Weights of a small transformer language model: MLP 2304 quick GELU.
Each number is 500 + 40 x the weight over its row's rms, rounded and kept within 0 to 999. Layers, rows and columns count from 0. Numbers have three digits each. The size before them is the row's rms in percent of the matrix's.

# layer 5 attention query, 576x576, rms 0.176, rows 411-575, columns 160-191
111:484436456440446461499512472467473504572551456530542487497464579515544507468406465473496537438459
109:526497491492482500549539513507499573559442511473603440533449523457443481588532512513533455473567
110:439490454490531518459553498511536531467456483521450484522496464486500544465540524497550474493493
110:507466469495431452468497631547524499525503537439534478447486466449437480545552479484519447490572
114:527519420521513483536511518526442500492494434488512489479500496601566519472510479461446389489530
108:527572488533515473488544478478407568528409465481446479525538514546570535498489480501506470497483
118:548529490578469476497546477520462522544433525558572482463493455461459466492452543484555559514540
110:504543449535496514477521443473472543449419487485536516481546616505494480555488569451534528525469
112:495470484531475537455509501415496535535500470492464475558466508459461483518543500510542479491485
112:529523513495489455499479491433535445510482482559460556567505436559530497475521487486556535448508
111:500492469493461494517485496480528551500457473420485510541470513562457546571479507519523495489451
111:518534488515520509435514473443473461547550494581465526474447490500524509570483523499421444547533
111:547495493565375539472511550521506450462402502483487453482541515486487525508476454435502468420524
110:502447503463542522528450391509511501542521542499481485521544520537529532496491504538539516498563
109:505493453511566487504503517561538567593559503440486429483439457452532477483498478513568515479533
110:537522501491515532428493502512446580464513473477534531494487425557539536520409554572509517515501
111:564498534546534515570483489530567537411462468527469522464574473447536494504460543500455511513528
110:453541443508458449483500454497508539556407550572481539455486508385485532513483576463557467456519
111:468434476458439494478530462554550477520539491531582463496452541556532527476496453510543461489473
109:491511543437538482548453480478529483485508450556572461500510532560496522548582493503468568450488
110:513481443549478449426536480507503515477468549488541494529497521473446515467557505507508570538447
110:512467456552541505428491526481465508535451519464499523501496512485498532520537495533523428497556
112:555527553521481504549567530512514458566507498476408466486510580489588488488483444490431539502439
112:516500487485532555364488536491487483512541501456498549493489485526522461516440479491543480477461
110:496363400534505472627528535482482521486481535509506459501408519445455583482458479488447461477546
109:526487533521492430516507491502442550544518500496495533517538452513470464500453454547496470490473
108:558502473454500432482423515515541464459486479473555539569579538485482497471514490520514486481519
111:579485470505502486517553510445505518558477537506480497501518416473529449509395519516463488530571
108:503423496474449464455547529555466446428496529519625491560507506528499546563489521434488515507499
109:533501554505550520524471497374488514548484534523564515490525499495571497475511490517535511542446
111:512577494543479482494459504503553528544513479489516540492441422597485458433513516516560439471485
113:540450507593511509476495502522411392513490561437521455504516515518468459515519417509484455538498
111:558505544462551536481504481479470537513507552466476549517436476421380460522484504557504468547486
109:533458549462580551494505476447596552548488469522539486498515528523531470482562516465468432481500
109:512489527520500574512437507512514489490534533452506453497519499490531556518511544506565445479486
112:529574546475507537436509503481522531476495512490523501435536541558516478459552497552513423470550
104:538551441526548465563498524492477465575508460461530448470510485521467436551501448539429533553460
107:483564512490538493462481477514454491487529547487514516486524476508469503497527492522577495517522
105:414502501448552562536443490501488505577523571544486546552496446440478493503517496399505483504584
108:519536506523473483538512521506454485499486494502518473511531555467520560469508519499449476493490
104:507433512524540540484488566512544464596548483476469486581407512504560581526530475470465445514472
111:545502454485466567501516504543551490503493451448466446539587475469494571540503429517515594521514
104:401444497450481566502424500517428530483520538520528553463504520467460498538545557501457515570487
106:473568455525480519511419462522500485545412545455588483461472525473515572537453500496531478488549
108:434489495565534481503565466424466542446471436493507472486496498519449491504454478499423560509510
110:494525461497480510490422458516500477448600525500500490470504470551542556510527497530532487448541
106:493496480463499472523562533507481462534469515523517537576396511501511526517520461452463494477489
106:520548477444451497556511492556466588489537485519476454386528477533470526500456523545484478386516
106:510441468477497497497503561522509510439506453470457466495500606499489473512495540454510528425510
107:523479543493532522539485534556508490527516494449463528509459530502489491490587467525495466498536
109:433502467482536522464469468489522468491482454531509485476504550469395547508572440534556514480545
109:485463522488527567465524545487489528499537519421500448484434456442489500479512505473469477488446
108:532412552564444503460516449551457577508406500519459523478446488430534572473415506476539547473564
109:532572555536442483480490503467485470435523486588447492502441478487463458538467499570480472469455
112:395504454512474544491454459405462520555495511455446579558496483525527442529447498527527574592503
111:502562542480536515484491479433576509510548504528472569451512473486451481510544463532485507524547
109:535470497487456556523520582430486478492577499486520572491451484489528500498546484436430465519524
109:496498524459463560500493552462511482510534534531604524504512520474528513495550517490579490441493
108:513482489516578505512522477477564547511499514505558523455503565574512412465570442574455483450520
110:524497480432497485499457442501510519502445562482544539489496525450572525429500495529485564506561
109:562543513479540450419522577509474539593417537546531550459436533530470442425501446514466541479504
111:447533451502540503564448533450476505535537526502562480560489491560541464580488450522454388445466
109:525470503408520513559484505499409538503586515483508470449459438538528463449526471476417543473458
106:510473535501451519491502481507556521495477486497519515392447489604405463417482489491507455464465
108:525534508577439550481541450532509485506501503517584443538547506546467475579530460478497491516517
110:568513507486456526526468516482493484498612482465484524500563481544480478510490493507614481526534
107:492534483460484484467531480537513450452434504504587465436524515452523486438514551442531474480501
106:521502456529551513459575445524555539485621483491520485509491553490460492544495460542473510508497
107:468524472500469491493480452518445441496496449437484484473472484443456452442594442530477517469437
107:526551489493534504513458524498481509471501564518504520468496481504482503545451489471563501462549
104:461482530509519486471533463502502426467565463605501531458468518548463510476468585581468561568497
105:485441579467484460533559440540533463474449561545533459435522475469590533534473450474437489534524
106:522467453496460499551494512455529468491439511434491508492499507517482520480485505497485464547516
106:511535469498560445503518559510456468504458526513445501445505525469428519462542486494483444518475
109:493542437447527464507433369458576490480514498510581520459506517546513519554489498508496419515488
108:485573542528514503500595560484508429525496452425559541539500509486551481465447467405458489461509
110:552443541496414493485507481505480544481408568507540473529493556495468502555491492487535514589532
104:556478478576511490509480469516476502474468424482480533463597572472524515566520508487523563482539
110:533522486599514555486515500494407479509541515434515440514528480517494480569470452526522503519483
110:476528495563507510526531505516489489518503522509534492537631525448518505506487501537502489489522
110:515511501516518452483516459499474443463523503471539499439481439520449519537488480528471501535497
110:516469476496452459439500585455508573501495476493492571491546542415431451468518540450552497391529
109:525484557416401581501530499559511545450468481476515569520495523508487436541489493485468480485458
107:524496486527562511463565497488487518499472442515497515494548535505539576508476463505513457538448
107:514523551564467562459500511566476539545534504507522527490495485524540445525468504557559491433477
106:590568445532471456501452628514526499510544549482528504485502477540467473535535477524455552480570
109:503449467501526450504538515464525527556532466536524479454480490508506500509505562494491444565460
106:556560561470526439582516489434561526530434511495531485579529494446473523517569513506525500540525
108:505585486458506452452492422496431561436511459465469539513517443461529472420514532498547412504495
108:420516542505473563469443539489520525526432536510554527510472549521525493458592484507523520548496
107:491494466607505486489503526475471492563530487603490537486419449542536422446526430525473531490470
109:505491522557484515517494557459454451500529533520501457483488500532547526483485473558480499494491
106:569524544465542546507494482474564498535469517440472512522520546518558519528465437495488506483436
108:496461557497545510469537459512523498474474496458507496500496491448566470587519471532480443448437
108:458510464530539475481590477583453444507479529484498564439513545540483485535580495509472454523481
108:560551571458524449541475524496614511477504447524451505465512501500634458546490500571393488414543
110:567536519542549528535468514472496506555501424537421496433484483419543546461474460507468409404421
106:495497532531515445478522520555439459481549399502540532589478483484478508475468505480501502530502
103:510460503531471509520530514518535530448526503478476512548579545454538489470516538468449477451491
108:520419553478569466569544470440469509431493492558558545458493515475619473476536508457452479446546
110:504461494487503458530441525510477521434534428475546516456449458523474504527509460496439449481551
106:437509447553479486521411477464485452437512543465522473519457474512414452520580497486540523551473
106:586420511445487556520526573490570443454460443468529477500556504505517559460532463513406627501518
108:452448526536536505508519497525614489508568558584524471473558493484420549566497506541520509508505
110:529498528501430428475483528590501490457512536483521510562525437515510481494460457520476561562516
106:482508563530547515523498476496543421504477486435488481497550507491481526564493474551505574523434
107:482415454498497470541484481585442488443450512506536494435476465509549506543537555487468481583465
102:471526439478508480564524501536465470546505540512549559477548587514515455476474504467487465534479
102:509525511465539528466556462479547435465491509572494442501533497465532517427465426503474585562480
108:523601510446525547549490534466569477478531489465391450500479481496484460466492557550442523581493
100:555473522494417519496489538524515564483525486434514552511488491535514506560489455494489528462409
104:480398497502440501463494484502442515481444509507503541453501527484357489535516506515503489482508
107:415504475616491508477493523472565498523547506510430478546506460563524480449457476505546488582488
104:497481479540428504484485491480503514480501526554533435540494444444509501437508526525490486567500
109:451617541490537479503517489532524554506453462514539487557466511432544471507460515503448457470450
105:537517418572504503497510457481550456456523541487486489454536523552409541539500534461542529533569
104:458527381489565498508403518493503490592538526442528490495535509472493545439537450467513548558465
106:498419518528545446457564470543527494475564552521441444487474499534451505464532450546480510458526
115:532479497528453535442483510555508464482512515364521538549576489505413524502480541509443505518476
105:536561525483495434510458418497559480502525427537578539512424528510500435518634469538462417500488
109:640498540540509549510419476501500540487549428511472526439433502530557499471544540521538507484498
104:570511538577578393491560495503458547499489489437488516469471506453546513423499561522455488479553
105:511543570455522491495473509600492513506505521513483520498517505432472594464463528550485516514565
101:465483525552475473500531526500482483517489496552487508476479468602520515469505466452583374556574
104:517503517536482419507529407474541512488497447464495516552534512526500519531511567530493434473498
110:524472505491507601508480549644524537498482617515534477498472459515512539437413515458437493550470
109:489486586530573559538559513496522516480484476512386555484516489442491505586474506536491508555550
110:507482506528471523526521483511531566524490497533543441505514513477476454533431435522512512497487
100:467551426465617523519437573496501488537496525488528533573527409479512488459527461560511484549521
108:516493493506492529592501509501517461529507472530526502541520467438550486474504470440498495507552
108:454487515481540569482442487524496513485540469473493482451472500573474462455482540550484488505433
106:436479476512500472556445523515505441471606468463516480450468451516453425484530434496543539516490
105:566500510524504546483479569473535513481517430497463450476432607519588565550513502444541519548483
106:510565498532504535534439542436585511511505530509539566425463522514472525506493453519444509536488
105:546508483471549478470518400515479484498499510496468510582481542462473505530498481498553508487541
105:548446478502486472493514458438532551524508508504478543533475507482564512496519446502560477491539
103:505476544531499556566568495481488480514512474530517532491508529570530480502479446462431528383496
109:543472465471450510486442483497533516516513427419501551429552546485522539533532512573579577523535
105:457455479554493529454537508540436521508479557408508545564505491497496453504472446406485581549471
108:581480518522576537511502516601465515583509493519492455510462486521468521463476574542570523462444
101:509499510476513438522566524477512561555450534448511549476560457505438466477489524503477467522476
109:534490439515565448496440509512556490453461540481495455540550512550529456496515493471538423497574
105:535460512547551431580503378488490486481556432508512552451524458498511566500479525534440446439551
102:478496504452499520518482507488493407526490446464455438518510471513484480592426536475477525495501
102:467498477445506482458495548397535504504481512458518538434554465460564531488520529467464538529540
104:514490491471520490528442521487498437560508524451539442486440447499519524492512503501441495418474
108:511467448514466508490567478514542484527453527502525513501458518428544445500454449565500476501459
108:540507436444461486468522538526468463504543462500540374445530478504453482525525471466512497539526
101:526503510533460547528486553484529493516471496472491524505474537505474513526528578545540475509492
108:521517542436584494520444461463419513501556541503482498484465463481484527456507478551512494528485
107:466483491460554467498514539445469542522475489511490564556441502537508468483590485496477565513513
110:527425567481457509454555507443480513493449551499540432435468454534616553573591469445527509461531
109:506478503526462458485515494509473488477447497438453537476482450376466521524485541524524524446545
106:461518540435598418504547550525569524483434531437449488470519500479522529498524471513444523480499
109:476527480483488478506533538473501528509447504516513477490443513515456511449560400476460515485549
104:582467463443522515510550544483523476438428513440534500495541465494531481498472499447467549525527
105:533472439476497481476430462533547484497526482456500548528487450496516539550574472475461532461542
110:569442519572471454467435489465447563423526488506502446466509539431528486499476486532541442414491
107:501508502534511566436469466511472471512513485500518438470442563506492566513463573499495497464475
106:486497513459462480475502539456519505528426536454513524489526440495529498443410498508537563521536
106:429495547493545487549515510482525490532484553530419465601521567484463546549514449486508497509497
109:465475558481448464477514484517521537534519535514517445536541451467527484540437489473557500458517
101:516496502479443459465525556492485497460528449506488517568522416524588542506466549529501514528490
105:487551527510512503471541480512452468533524490465491500529438511517567537469479442463461485477561
105:511543566425475460499540453460518505484482512454383562502574479509568538523400526544477538509524